Weights of a small transformer language model: no biases in attention or MLP.
Each number is 128 + 24 x the weight over its row's rms, rounded and kept within 0 to 255. Layers, rows and columns count from 0. Numbers have three digits each. The size before them is the row's rms in percent of the matrix's.

# up: layer 6 MLP up, 704x256, rms 0.243, rows 509-575, columns 0-63
# down: layer 6 MLP down (transposed), 704x256, rms 0.233, rows 509-575, columns 0-63
# gate: layer 6 MLP gate, 704x256, rms 0.225, rows 510-575, columns 0-63
up509 096:124073143094157092118099203126142118101127121134155101136139117068165105154132092113080127113152140134145080128158113144146157089080175109157125126134141119149116164115131123176136119128139138
down509 101:113132133155117120133134135139139100147029109155114104141118153182106078148131114175098068115161126133105178127111107085111158123119060100180122131111118134114093079138155165131131094108126131
gate510 094:169140137123112114144142108100132118165126080124127151150102132136083117124096169149138091117132172114098119097178124121125146171109088082135157132102110119130157184118111117156126077143145134
up510 094:093118115110144163101119111119132111127135130128185144113160146128123093131171142111094121147121110149128181140085106104123126096127126136127144169127146112101138140159119140125116117151158115
down510 099:081141137149109138113170150118166113116098111132127147075119161154137123125158120128077097130142115113102124131110125101121100094140139134146150147113143118108179102106119123145130134086144135
gate511 104:116099159145132080164088089131096162155118110148129128163111164142133091116122119161147170159120154094090120150118125122134133166122110158096109144139123108133124105145091120112162139118131136
up511 104:119128134076125154180170142108180091147128131126128137150115128111133155143133135112127103105134124124119132108136176161106110116108125128114110109149182130115162106140132131117116085121154112
down511 106:150176146154133091144097168141168128108141132058184114103113168141146171140134091137142134111115139109137100151145100092127124141063132143144135104148120103102111126117099147170108121095137125
gate512 100:101110087158121123113122147139142117109140145105088129156115137149159138133147148111167120113166135116142127162134106134126133100100092167145176129116137119133070047138114125161150176090145084
up512 100:173095144094117141110120145113089139176126104113140130146125132119100116122127135114147151132103138136127194122133151156133115124163132117138103162102132133164145176156111186151114148109107114
down512 100:105147140146105122122152114142125132141120116090126159142118073113104132169110082125140156149162169143156110125148117106121161106155164161091117118094088098123129127159169111139109161119120131
gate513 101:126149108114056113166109116108112146152124110159163094175125131148175142129144105136069126123156129125145136132155131062166099092151070105101108127137148124103110124111125106109146145135147163
up513 093:098080089147081122131137158126094149157143102139130144122113126093141116123123127128048132111143151092152112152126157126118084110119087111103123134099136110098119139136112125137119145121087153
down513 084:125086137139125118123175108109105141122141105161119138107093098099126120158135126125039132103141155163145156122129151118078135129135119113143120125137133112070086157127097155117095146114096175
gate514 101:111158118121162115156125127130137086119098103120141145104107123163161128151115170163114129152146151097105091131137139111155193155160133162170146124091143100120141171126087106093121122151183162
up514 102:169111145112134127087117118134152141115150161157138124091163112124136144105119100139103124109098133138123117164118138126136117124146124092113122127152118165117097134154149150145125143117104088
down514 105:129135153151142142116108106159123189087137144169123167133086082164140100102158126119114132128111105160117088110132114106103104085121096109120130081124108085111090115169175093158125174150144114
gate515 095:123099111159144115128094132180143120106133137130072134127120138116125091136127126126131121151117158166096123089123116132111136112110113160143136182135143147171120096083089123130109087131132116
up515 098:133079137154139130135131181118105120101133094094155133074139104110135137180126140097147094167137119158156080119164147123142139170112119112140125093083083071126194116173092115169164114137098110
down515 096:095094119152126159135128097118149108108131157129156148123124090107172128113120167100136126150150108112125127123121127140134153128121162124126118087115151122140149130157151129191113165119124129
gate516 100:118130082136185102137098115149098149137125125149139146143152139128129121118124090178129086106152109118108095125128147135112125164148108105092104139064123136125145122177093123145128144125124145
up516 096:136149138134112152157129164133148114151118107085100133109137119111124132142128115132119138121135127127139166118137105123158154070107171073180168135145131088110115151082111086102119126080140097
down516 097:122143182096145126148114151146162172116145125119132153141119115111097125145134119120146114110136127124110076118129140135159115189120114118131098148117130147154144106107131135109138116141146109
gate517 103:131091146149143083117119096121117065168137109097104111137121153100118112108157170110121108155123156091115110153114137128111107111138160127127120143098116156137122093148121129100124134157132140
up517 104:116139139170140158115129142102114096133179117158138104147123163106133072093129113129103140135170149125129102146096121144090106164136103113157091132183077147131136132104127147147136158110134143
down517 093:118137097147143126127117100132142161106110141155149144142088062145076142150118150128114169132104109163126156081122151128137167090123165115124123101128127142112138123157138102133134114173122117
gate518 093:141103129136138136146174100169094100108067078106070101114156164134135146127133135092075127138136137113124149080102176140086142150132098105151127132094189120134086122102102171150111143151146158
up518 095:159134110127138132107109105104108150132098124144144162115173126122154076120110152118094114141111125107151132128109156172127167140109142121108100117123133190149148156132130119076128078095133115
down518 098:144151162126141138112124116115095116164154154113178105138086149110132135150159184093199118122142153150126120099138112106179139066129092167131094117146066120163138148131139108102156129113118111
gate519 106:100128126097098138117162129140160118151109186100094130153103128115116129083097110164127145107108138132126134137162132134140151173147099104121191122141129146194137122128155062122092131143103123
up519 110:120123151144116127158093084109122109107101177107154129126099154120121103121098169134140092097131132129127125133137124134114088161127145113098138140089156139140094157126149122103128144123072135
down519 107:116081163132103121084133106094109107108114208129127150127112191129127114159152119153098127108089169116151128156174109171081107132121114141099154109111152105114104170121146155085105108141102101
gate520 106:101120123107129130159155086121134124106135114102121141087113136156101146122112162126124131130094104123082165121109150088151170130144096125097129155102175102147124101104119135141114128138174102
up520 106:157141129148129169122153125159099091070160133124130113158113109119141169175134130125141097129173171084106169140108136085159117126153136168117177160145138121135130111123070119150141130121136119
down520 104:055088120168104175131129115120148103161120085144137110129113159139132097133087084139069142152111165179114136127147130091110131131120126157108188121097115122070130121157112112126113136124099107
gate521 092:073121096181150152137139144141147118178147160156108130148124103120127178120097112118119104156077143166114119156088171103116110111121125091119143141124148125135136114121110141155102116109144163
up521 097:149108156129095150102101142098100154149145099150092106161126108142151113109145136120151097132143129096145123090114138100087135132130094124102155136161159156152115106098097142155157126129155143
down521 096:108166162151083139156152150121151154111125101140112121148083121127109095127157138140170124140113137129161120181122143116079151145139118101122177112201127139160141129115129144149150183142174127
gate522 093:137128109149135125136120118154135117101118120106142148165141167108134134103156097121156152134145134151120114091110144116111096168107126084167144074128128116109150071182141085129138107114124119
up522 089:146115077122112107178114151123128109080131103125133143114083124081122108134103163141122133124166146124057115143137115132174064102081149077163156137115111092101117145139107116117126114093147145
down522 098:110153098104127131145105152104109092114166112170107150140088135138145108120121111114120121145154109160124136184110073128141100156149127142088139113125151159152138170151165128130156120134168143
gate523 105:140164132156134083122132085128104092157135128127128106124095151091125121131069131149120142127099135127097139142128128152137113131137102115150144090127143133133102142166128115124120155160112135
up523 104:106129148128116126123151125165149155127157121201138134153153111129181103109132132152145076133133155146128143125098140091144131157147099164090129159162133094141121121188111093132131170140148080
down523 107:141119138106152125143131114138125156112116135119134135123111139132154120111099137088127091151108109115121153089122146105169132115106141085124140115101156134110126153126136113081142168129127117
gate524 097:079118135104132141157147148111165141119171109159143104111145136125154144124111127076141086100081133146107115134191136101122125121116108124125163170095143126170116098130153151122141167101132125
up524 099:120153094127140157137147168134178154117160140130127129140164109095132115144121121104155109126149163138103136097148171117142128129114145091113156117089133172167117139125152109092142144106119113
down524 100:140141101131139135169139151123132119124151111142142097136109159112099097128099174138132107085136134151117086112137140150185122141119097156146142084156166163163155151085150134123227136101142124
gate525 106:093121089091139132128112076158088139118130153137126151147152135131119127097148125168139092094177138117094127138148150142075114091149142105126066162121147103135105141124101084185144133148129140
up525 101:133131120110081131166118107144115140109120117105114119115113126174126107160139088112110102086122106146139136128085143092125114132101140208129123081138113098100101099099098127125111088115152110
down525 089:124103141100107132120159080122158138180141101096146105149156088105146117079141112145130116104119128126101121092139141151137148131089122125152150158129163100163171161123119132185136155164150137
gate526 103:102105124180132122129093113129094124159106120101117167090139105106099126137119155132125110159114099132108108146169107135132151147121115108202129103127141143125184126120108118073124064114120152
up526 110:100152156144138116197131107122124101147149111149071153119133135108113132125130122117145148131128129107117143115101128136178111154134131112091113102132095121111155177094114066105091134140104147
down526 105:137120139157126161165109130131097105152137105110103118110102183193149167086133129157146151115142133121142128144130108164125092111136116086114129136168125085179108124119161103075131103147114133
gate527 104:144161100125111153098117145121092115160112151142145097123133152100149207052120131143124131165138116131150137125091122103129101086096108118101115165133102091187129169121090160133095155091156080
up527 106:134144146140153130131132100159120133109137138129126128115150141127155139123140147138136090119103095128171087168150101139080152120147129157159140128123126119098132145113118117144131122129140142
down527 108:150112166134139148122156156185115122167142119105129164131133099112109152165145130114106111138058102105129135156104092107129122143156134108115103141104131135116100121127132121146165131106154151
gate528 097:147101160138117096135160153172087144153130124154126087119160166129127113152118131152117117159131096162130136119148144105158111074097130104146130145124161126161101157135101119159130093135072124
up528 104:142118083108130111119107167102110177139112071144100128110113120114133134156126125129090130168129164119133163080142105123120129131123113122142144161151115118116087117117179094107089171111139050
down528 096:103133144151148099122140126185149122148139140080109157133157119119167141143128115142027130109137143115116117160163152148120088128134125112127131117069117098056158136129139121133135115138135153
gate529 092:138120137124135164113111138138142166113111079123091113145153124146122163143112162131146171148121121149103096132114129113130095152129074146138187129109188103117138134063067169126099140156132144
up529 091:150119173099143087137152109118146104122119107115139139116115116135158111114145149124156106133126096101169164128200122122103138157119145123123165111151180105083153142142131137095134133105133082
down529 097:144128101138138166113155165138098148112154148128124087063135069174096085122086117112098142143139117179131062145106168161142132134133115121153150122131100119138110093137116122149113153163076124
gate530 104:135129115147162132111117154156096109154122099154138119127144128096109150149142132159134112107104165112075131120121146097131161102170104110101107097175137084128119139124139165136099108164130137
up530 095:135107140148111110137097105129130157139126100114151130109126111138114099127089156117105091105092117141136160114141121162116136168113137130147135135116144137165094110115116119133119140125105123
down530 102:109114152080106160133104121064177092113141129098126130124108096163091134106166161129118127130112121118110119113116130175123108163130118132161139112095138138088098154128130103129125173115126122
gate531 101:152123148133143142142119112111128161114114143137103173097134121111169120079155134141153128124108127084135139153128148146153034098124118107102148110164161150139120130092137160090083124146136133
up531 094:143138114120101143195138120129123103113118152096132140138093145133134131124150150169112126117100136120100124083175081150126151136120147132126115102148156115158137114137164099139147072156132116
down531 098:130126098170113133136088099125145167142147091171124107191165228154094165126156102115130106080146157172148099102104141103136139137165151096173113128108125122124132083118125086144124126146127138
gate532 107:168135094108131112117088111130115168132063141131072154134156126115124136136130120125127126101130129104124113115133122092113091132162143176118119120117092172134109110150101109142122165145154178
up532 109:093143101125098095108094104125111146102104160117078146131153099134118131140180119119127162106108148117078124128137119102167089171146126133100132144140123152125125127117112073165139135136134145
down532 101:151155120154166073113121123098106100143106159123087144134151072134118124124110107155109154088102134132088146145095107118127117132120097169096105137133119165110164127122142139099138164162157135
gate533 105:138100108110143109140080122144151180141130108155119109133169141130131107090186154137067099115151093105107109155162150084178112120108136131137128119108164149136138134115129123187137137100177121
up533 105:108132181108127096122130137118105162131091121122134108144120118058120112162116124189128136178123127128127114123121134073152144147145164122091119112104151134125151140126104149126117120102130143
down533 105:084157117151162109102127132120165124125135138128130131113117115139158127161085120171124133146144156185084134140105151115132128106073117095120104108107162178154168164110123146149144178087098165
gate534 109:121140104105176134153096133107129141120119126127120166155099160137122105151134141152121133156141096111121103146118143148161130116118149139142148150174080111138142121115104127122128111141136088
up534 107:126111129140125112092114128183121148122119111106112110123138103131117087132145155137146116104115147116106114175142107158142123122145104151153148054170132134140146127156156099138146101154123127
down534 108:138110136124148098112117126138117167143128097072126118081140205096134166157132156091106139112097104127137129112135089129120132142082093107120107149127116150130172133110102073156095130091139139
gate535 094:148139124173111129122110155122128080172091142166109117093128127113147154154127118131143082151105123140131171105130127106152116119085108171140155109110127114163106107147175119073136131171126128
up535 094:093167124146116151181107098110086100146106150134124078161154080119130128118133130112116097132110148129139139099092086128096130133140087151123159113166150129114121091135146110156128100108163162
down535 100:117147158145121149108095144070147128137119089108116144117120166100137130084155102188182128149112132107129106130128118155097096120167096123165176113126107096161120132107146172139104119089072101
gate536 097:139130127156141140107163110106089109132121137187166130133160167074156129095116134120087134124100083072101113110141130114141106151161119119156131121141122110138092136122113109102125139150131104
up536 097:136094099071120149157097119126114130146135131135089115142116132090129139136159090134108154111105108165166120168162145174137138146098147156104123160129118143102122103148123099137117114123149107
down536 103:113123145144116148120155124134089139137141168182097126120183136105141103164142098130154118092135187134115091131119116137174175103108125127100141139127116126148121124121124132163080171132104158
gate537 108:141145058101200141127143112127141127157078110134129150116171112130124138124140127101120117155155108155102135134116073127157141134125149104125102166141116181156126121130120134127121087090101117
up537 106:145120125128148100107120139141081168145123119158154183109123121115114145122143105135143116111124131158149107121094117156155115177123135155121138169140112144156116118160156085098149152143128147
down537 107:139142143154108134105100112092114075123181126143127108145161139131151174146126085118150144106138124094109108126144156150136112148098155097097135125141144155152154115135062141103110114112152176
gate538 097:132103122144138142114085126109175136103153154131119143148105100135155129134158070121140181106112158137125114154143156116165071139090094129136113105126128104125162111129160150095095136131087108
up538 115:130081137151128114122134099128138112098114171132117152133133161126130122138166053112157172146129144164140130090140148112150135145134122097100145121134098130137139093163142141084084138094095112
down538 097:117169129085121143139139143146103118173144093121123097113140125105102095102082197130088076122130125103122147131103117140093131130129135128128140140122141110106104158095102105158184113141165168
gate539 099:076140138115139100096108146144131128136105145127143117152131153142173151139132132139118126126111132127087125117127140099084127166142114101116156123138119138134126133112137107130170130121131152
up539 103:167125151167116057174169117119114130123094086110141108118073165170142119138102141131144128149141107166113134140145131165088135099132145158160119092138100144110111188112120125141108138114119108
down539 105:139140175142096120155136191127145137151116169098099102117122185118115146103125129122095121143133131113095101101126137176186089145083103153141092140119117119100131126118105127151141114120121137
gate540 101:111107115148103129117128129126128127102095162091186122170137152105172134123089123136152119123157113114132160118139130119125118093170132131145123139100143169142135164168141184145103187119162137
up540 103:112160081122128066143154110113163119125151127108120152119166102104105119147106133152105133093117085115169160092131148188111120093168110122113167126127181119140102110094132131086132134117138144
down540 102:124133138111116096158115108111129102126122128126115164114125194146103185091152120110145166181133119145105110125092148136111093159131141107078138110114111149153140195107151142170146119153107145
gate541 092:087143122126135079108114115111100149173113121115144121147135137155136134141123142115120146130146105146107104114110164129100112148119113131139115120122136149142104131108123120133126084137169147
up541 099:149120117159115126111096149133156116142167112101092165125139134123146145164134142126170151123125089224088163108109153102118144137075120129139111108089132135144095153131126176124153097142125129
down541 096:132123108118115141159117112110098099131143129134134123109165131143149147132130132098120128133096123127144156115129149124117147159131127110179128137181129088155101081111147125143177087125114099
gate542 099:138133160105169115135132129179163128077099131116125139157118134157163126167106112135138101129098137149080123102104108109122098077140099104168154150158130190097141069082164109131127141143147158
up542 094:121133166083131153101104123143138108126085146131126131145150119163140147202100123109138103121137098133132111134127134117134100143150089133162147135099125101086118144063150138104142173130121156
down542 096:103127183091146140110133101139173118125085124118158118128147107112123113105120091116168134135126126138166141089105136148138086157118118125088098128145172130061163135125156138106146151088143162
gate543 105:132114154097167102149128134127160148102129109124115125108112138127136146120108150114163112165098114153099125181130127148062123075094134091179138131168100129129121186160118102145157122135166127
up543 103:122112172129117070093129160099108129113098131181110122180125155097110101139130146122147104097119158130135107122094097116137175138154101108083123106141098167158113152103121112110139134090128139
down543 102:112143148174127120148145195148164093119144143098144120127149113119147111117115114190128122111123162120189143098116111168112098148122107073130129142151107124145072128090133091136119145096145110
gate544 096:166186115095130120097147052131135124139149147115126140103130155114128173106078127126133147138125123132165152126092175118131093170116111109125119134130104151160086090136136055130124130152208131
up544 100:135118106119109101135110140128133154112139099150174167072118146120116133131129095093130136111128097090122135150091143112141160061102128169138115092200138094127126131131116107096100183160152168
down544 101:097137157177155168151146129111132142115146160165126095153160099092095092156167132123151141113128106063085123111130121126136147140106102133135144098144121100114139160127132170121119169134112126
gate545 094:174094134159124135125103102177120132166129116125123148103103142115166142129128148178108138110146128166140084139159072142149104118135113161155160109131170124148126146138141172138138141113140141
up545 096:126117142142102118193145130125134129113132103139108129142105086151111101149121121143190152154048115129129140169115141136132076148100133119148123128151085154119128141167146118129107118154143106
down545 097:118109111119139150144106111168122130130088098081158117114149171126134179107119170125123104112136126157129135135148117142142093112170140188128133171131136127110126127154154135139131158130119155
gate546 096:148075125118120152140119117152125091137154124117113158129116181164120070174138158130118100117135073122158154145126138133072097136143112123137126121119106116119123191125127109136135081107154127
up546 099:101153107167100115106121136104121152135122136134156137144090160084127129109113080152204128137149154105130116108114129183156130118126089092105159074111099113186124166090156150143145156153124134
down546 104:090136140073098112120106110130082120105137154131109107156098149152121142133112123158112135144109113147128128092124139119167140089122131131127107118126160143083138145120120118126088120137122128
gate547 103:118152111160122125131114129105139085152137135132138142066130128135104089092112129116082128119141138139122104148129137153070124150134121146124120154159101098132104124137122130134124099116105112
up547 098:129178125100182135155128129092115119144095122122161121152106169142098134149123118170155120171135123125158122149127149110078144143149104134133074114129113132139127122115127146109159144102121132
down547 103:096128133139132099111134143109106156109134115131107157141129071154132135126150125108128128146140091160103123125118151135164178152118103129104127117192169143133123114076144143147162138123148135
gate548 098:136128115156115117137173140125127124112138140110115125129125176144096132119093112150112144154132104136140108143150159113103142111105093133147134131170153091155167156120135161110142107126113114
up548 100:134138147134115141141107136128133112146103169144147137122155128112151096121102098203128145141150128114125141102133141101144119142117124175162115131120141116137156106125144106119164094126127072
down548 103:133159101175108102129110130163116127118126126120125125170102249156128106123126116080103130142127117080136146153101111074135140126120119100139113137156111141115130155149130156101107105142103170
gate549 096:141128146132088136152136115136150146065104101132146149121120117135104136154117146143064117121128087105131106129147112150173120148139102158143110168123179130121138076107103138140102144120136114
up549 096:142116110123112163097156148109112078122115108100130120112121165150155157111126105108107155129096138132089146170121133116141142116143136112133171084116152166127127097145160152085142142122137136
down549 092:176131142155131122142141172157130059150112129157138125153148165098101117137129137153150129130138157108178126174113157137124085171112148110127106081133148121178083138113129110143095121077129140
gate550 094:151146110150112135122094064122150127113097141129144115140103145158148116117130174102152112143163177079113153124152120111110140161135082166135164140070181117147142118089125107123146153138152153
up550 096:157130123171122158104096112131132153136126217121104117096121141137144133141074146153124138143107165136148153109117094134180141137193120121125139103141112106126128099086109122117154133170140111
down550 096:096114119146163086149133119095168099151081152101142101134163149106117151162100130114137152163165164145083164124145147103153087145132168112102151106115148098105164123138151169146106128115110174
gate551 102:135127137116084086138149132116143129104132105152105133177129120144125146136144149107083146090101141132120169130110168143128141128108161094093095151148132138129108199100092143112112145129108089
up551 101:128140130187076132122116112126166122138136107107169120102146138138155102117187139141123123133165138120136150095086116160099127141136150129126094184116128141128174138139149100132139146118107092
down551 106:173107099092107146129139120147090112155141089147166090125139137109158120179073139129143106116162130109125121117129158136098102154142137150108072153126118144110119129128135129160143150118136165
gate552 095:149066154125162152122069149095143140141126152134136116128163131107110112136152118156100116131110128107171098118095111136155146182121108131146126133120107082148150147130125163128068137147138147
up552 093:149127152128076099135134138128148153161079150155183097102114141149140133111103103142145165104129104129080138120171126065145112114099137120169121135092176123160107148116096156124196076120129157
down552 098:135096116127121114190103152106137128117109169109127139172154143170130111091096099137104129121163111119139099105132097140100129179168146171176127107158140137116132119128123127104087136179123083
gate553 102:161118112093095143106132112132125135139118091134099122086126116138124127178112158122145118129085132086149114092149119119097120111144145123087118116141157144161138143121102173180155126066128134
up553 093:103072148118145120134117112123146129093098138096097130142160151125118115172137161118163119130135129146105114157124107120174115146130110148155148149100119128145119094117099121130193152137143129
down553 098:111124117125146130114127158111106129144112113118130140108095138092103131139134108138131139103087124096086135115148115114107145144132096126117199089118087143104133147105064155129132127093113106
gate554 098:154177150135153164146138105131144145175075106106147160115142189158112129100184148167116111114143125106167098128118132116108140156134103118151086111126108174140157140148157134115146111122121147
up554 095:106128108100110131169095114137118165085094157111094174153115114138100115107127120135114180136086133124121159127147077128120153151116122169124144123136132165120114138110090122143125141116167128
down554 100:166129116131105128109135139132191129118144129153132096144168133112124127108126114121139146107144099110116111089146094171117093132142137121126104157141123120157119153130146109103144138118159147
gate555 100:118150133146061086122121134100124139149162105148167145135148129155157155112115082115154134087119109151139119156178152161122143115110090099117156126088157172148127097154120148141107139155124179
up555 098:110116175118143127117145161137097165116123163099150140170110140145164125112140123157130154129106123098144171142131129148124130117122126129124115134145108090149145134120168133111131104112111084
down555 101:181089115121114111098121152156160104108113108115122116159124158108147145149145096133103117135108088069118118180109142138153117160136108122102087147092107139148119109102109160127134132144161142
gate556 099:174138153111118121112138121176126132148138116141131146158142142129148092167167115127096115126103134120134147119185139131143097133111120113095121145131140140133092113166121156100067121121136094
up556 101:177134094122089096114128121172146113126116120095125117147113144117124139133129057176096127119122125117113125181105111124138110110153133147169146145139158097103146141148118141093147175125162126
down556 099:098113142179147098098124083157115133101124154138175120123151084128129154121151145105162118112130132167120134180110125151143113088152157123152140135096146143107114123166104131140098090098130150
gate557 099:137134119130079144126132097119095145138133149111155158116105108146177117129138117148127074078131134144131105107109141109129118190095152157119084142095091163174106152083082114106205108139146124
up557 094:153166164129139149093151140111114140131134117130152145146128135135103103182143112174144116164127133161111119129136114130118105122123106110103140154136128089128139146137174139149123168138150131
down557 101:115088130149135115143139150109111097110135092107117092119132135182135112133115109114145130171120123128111167165182140121129093120128130149096154165141131115094103146122131072102165112121134147
gate558 104:098174122087140067102077119131102086119135174170151116106170159131151124111158138120138104140118140116102114101078097117100124176131101115129103178104126151118118126139121172119100145097107102
up558 107:148123120137157114142162135135151111091105134131136155122129133179124164132167086129116136171097109148147126118146126108096126157122131065118141116154105154162147102159117145156115130111142117
down558 101:105138097116126184112155094125163144092135105149132119139125000161125107121103123118122154116142106116126090091133127115105125066118132116088126110106085108120150105134144140140114098133139126
gate559 101:135092107129156117137170130132093095133091116137069110181096163144113145092136179129098128118142112102143140124108137116083150122138152133132136143088165134115127116150138116086124100133145110
up559 104:150136099121144134135105091144129109128124140144103147093069126103151130097143115126110126150090144121151161114147127120138130081122138153095144129160099109165102103126161098088108189111072140
down559 103:127113126124160118111135132106122136130118118085109105162087149076129171107128099091108147149111164094141170109112150152116168125135121132101119132134125163124129144130111150123091145129121168
gate560 110:149135102116125128163134128190106064098109098079139098187112150131101150110169120143098152129147129167174144153133148124167125122142144115178129130160123116136108133115144097126114168146095126
up560 099:100191099164127159147115099132110119098112140110128133138127133122139147136113152124126177138135144103115140101131104107132136135143135124089131114109093051138151170143132138130111143097083144
down560 105:144152158106106126120117116165156122100149121128104113124142087130135153085133103143105184125109158140122167131133137144155129116123165097137153117156125114122134155137097148117115126118143124
gate561 090:084116100156104119116153117144134124098117104122133147146114124133095093099153152104156110139138127135133099145155116152126141150084128110104106144125143135142123193104129097119098117083151131
up561 092:093072127145114083111142156123120127135090115076140128173103135141140169116110088114133128121123132126149110105130140129135098162095102128088123125123182154158140131078155114102128126140110113
down561 086:097129108151140133157141149143143076148141170136122133138110053080106149152112143155144153109141069137125134136100115140154134137106066173178110150136100150149141148149119099125105153105169148
gate562 099:075115135137153143115130098146106080134154137122157139128128125133129185139143082102140135188112144129062116106134154167129171147156116158107156089155103144145166136118171095137141166122190132
up562 099:111145141130093098112103173110116143130182128130123145120102121147161129130128135168123160097162112152100093187154139133116119135091139099146112082131120080119104092168156116101151156152105089
down562 100:127069121156124125113092055149162105190153131134106124130103107129090116133103117148126115161136163145118136151113130138132117113143140155107123144116128141085145117129132130135110107131155096
gate563 103:100120145120165176126112122119122136117121129122081133181136131138083112128154131148160126166154174091169118102128128154154112100160135163146178141138113144166123162135092169110143143109139153
up563 093:129100105117135149116147161125122148144122098149146143087150101101091163145096119135129071094111156137119120125142067120118125143164149121143111122165133106198138103159100142120141097088145118
down563 096:159163162113165096118146143160157157125095162114142128122115083180125079112119158141133080153107048114140151104121117137104117126121145153129120176139062125099126109121132074155128110120119076
gate564 100:113121136100138134151127121095177104122171082118098107138140161142125140162118115166152107104115141151117137125057143093130104147134124099136139132120151113142108118134142103157140132122154130
up564 100:152124126148129144142155086167110090138132098151132113142121120116116137126147140076111089125114098140154099128153135124158144148140139063139144124130151140115134143127151069133092148115164143
down564 097:165170125128162136100110137116135185153133159115139130104147135104146151079092115141110120142141132099117127159135146128111131151131108140145084130147151141141144104158109163120171131106076137
gate565 103:178099119092143117150116139127081126147154125158173176128128142137126122136157151111122160098108132099116127121156113128170156146116111117108120152130135088131151089142115146109132106128150114
up565 096:152181109122125150088079106113138151100115104132104128105145134103122136114131163124128153084130103130145155159147137138138144182121125117147113123099102113104146138148143094128140122106154101
down565 099:133116122135132108113121120135110142144165113148080123115135177166131151125094089178105145082154133133142125134123159127108086099133099091119099114102121151140113160096125093115150133123126146
gate566 098:095144134132140171140132097115093087081139097123113148164128159133140141113166150116127133155146125145164076176142127116118101155135097096116095144105151133155134109107119146144119102129145153
up566 099:097127097131148111180106149145145112161147129085156127118154097158162123126195134116134138104124133121134162106120073124126128124108142143136157147111155142135118154135096168105139127121115132
down566 096:110136125130128102108126106066147164119160075112153120152145110125121100128108132147119125120132203113114125161144140114133143096150075102125106136128175140099083109108159149097091096163128133
gate567 099:144113118135138163130159121167120096133087118134146122112110134089137148103115132159109125131134105114119145155124146151141153131108099099125129119109116085114163134200147122110112108138120101
up567 100:095121135118145147103146137140130081116162161101097167167122148133167150111137127130129146106132115117133099135092153091120147144088072181144139116123156135152117166107161138144087159123164109
down567 101:148141126102112145111118113126143154115146138126102128158153170112109141129106085167159107102137142157159146098114137141128094161144124187155155099169161114138116156088143111134133157126166162
gate568 100:101132155131155106128097144131110090118130112123134159133114143157135135131169152142104160118150130150124143119104138141144110110121110149130122170132103135124120150140106139157087147155157095
up568 090:159101096106148124150143112128136072152111146125145121144136131144110128109166126089140101117131101154139149155116135181099121132132127173062104131121139126127155124113133148122151124141107134
down568 095:129133150111104141117128096125129103119163108140111152145122188171134125132155139133114155119122119142082107097144126122086150101094139131088134099168100110157146135106121159183118149169157165
gate569 096:124107119107102114113159105130109131133110175161124098159069131137170139173074120109130142135119130128158090146120132156143121110195134126142162134123151118144111079181178151155132151110162141
up569 090:120135151113143107122150126133138144120101138119120130134159164144095117091107139145115132156133139087153113095148102129102141099178131125114103110140168116130061148163117133162106142125150114
down569 093:093138147161184118143151098154103143123114127090130128165185180155130184169150135112106093106111073136180142144108114122140143106164115077150131152119119114108117136158139111090116156142121119
gate570 100:171137143118111151149108111173134130164119099150129126124129162119115120111128131093076146144140122106149156083115156121094126124116110121146138148155081134147117125142125135129140116116148104
up570 101:112115154155160147159125112109110118105146088096118177138104114161142123105126149102106176128146147123150141160153123125143157133091081132133168113086172088158162150105179095143155132115137090
down570 103:138145149143115153094107150170151155118121119133103114145147128095139170070127069097103142094116115132127131128141131161114136143163104114122133098142121117088109130148179083118135136183109118
gate571 095:118088144160145107118134130140161139120141156144172115143138144105136185123150145111135185148064097101094132123101133120077121093146100115100109159100105131128142153103096180114113134181112165
up571 096:104159123130138115162127127122120114173142083126115125115153142129115090142121163097112114119081105153107132099098130077111141121086128161124089164171156064115147121122119176104121141101146110
down571 094:134100110124118132113145110109104142130130148139130111104123141142112150107115173107158112113113097110115139114120118143090124139121150064115132147112149126095123125139145142116132119154132129
gate572 098:130089120114133073139148170087132133117144118091117140112138141126094108191114171121126109063150150118114158130154130118100143161119097097154143143156103135170122105124127110135163144175123149
up572 095:198114089098118124149128090127183170140107172094145127121112132126154135125116146128095109115121111106161163099133123139126095121145149135126124145161155115095099102088102151117100092116134096
down572 098:168107138150152097133136113120131110116107152103111124130127181088126114115117135102131099149144128116166131131185134145159133106144131116139155123102126087142119127116116116143147100129147145
gate573 098:131150169129117157136093111136150096118068096095093142118121135100133115129145163125094115144108150120147117097114122153141107123158121134141075106130141116096128108124125129123157139138137168
up573 107:127131132130125132134138140118150109106136173166127095111129143150135118184137104149131139125147165142130112092129125136095118113139086144134153120073169144112144153141100124154110125104136119
down573 101:121082114110102090161091068099125126158143144114143160151147099095140140150114119105189106134145148120147153137121153122115177162081159073141158159159109115177131128133076162142131108117104138
gate574 096:161126098141145117162093091105093145131110102157149083141111135132136156146130182161138085118123152121158114101110137118171128139130146152130116126139134178153137092108083120156140165136131088
up574 103:121090118165127152123139094093136099122131131136167137104132141124135146178132145100117149080172092093164120156146146147077112121123111136139135126136135123111158131109165130120123082115082142
down574 098:120141133101100085126092143140117122094126174127137109148118181132094167170113138139128127104147109120109164146113103118137162135123179158104080138157093154092171118156132159156134139142175102
gate575 101:109163109119102090148103097119143145137098122089126121132101079118129149111161114130137105148129106110104150127147122099151116121117163100143109139132099132150127105114147135071153124121110160
up575 099:134091146139122131134136133126131100130147125176080116139169117123121103135104143135165108109120133113131113108118135131167115117165098143185145121101117126167132128118124113102096145140129130
down575 090:153149124120150094075150191161143138105115123151144143131120036134123117110129137088146130096128101154113090126117111105140168087152151107119121112154126129129170096171174125165144138132137094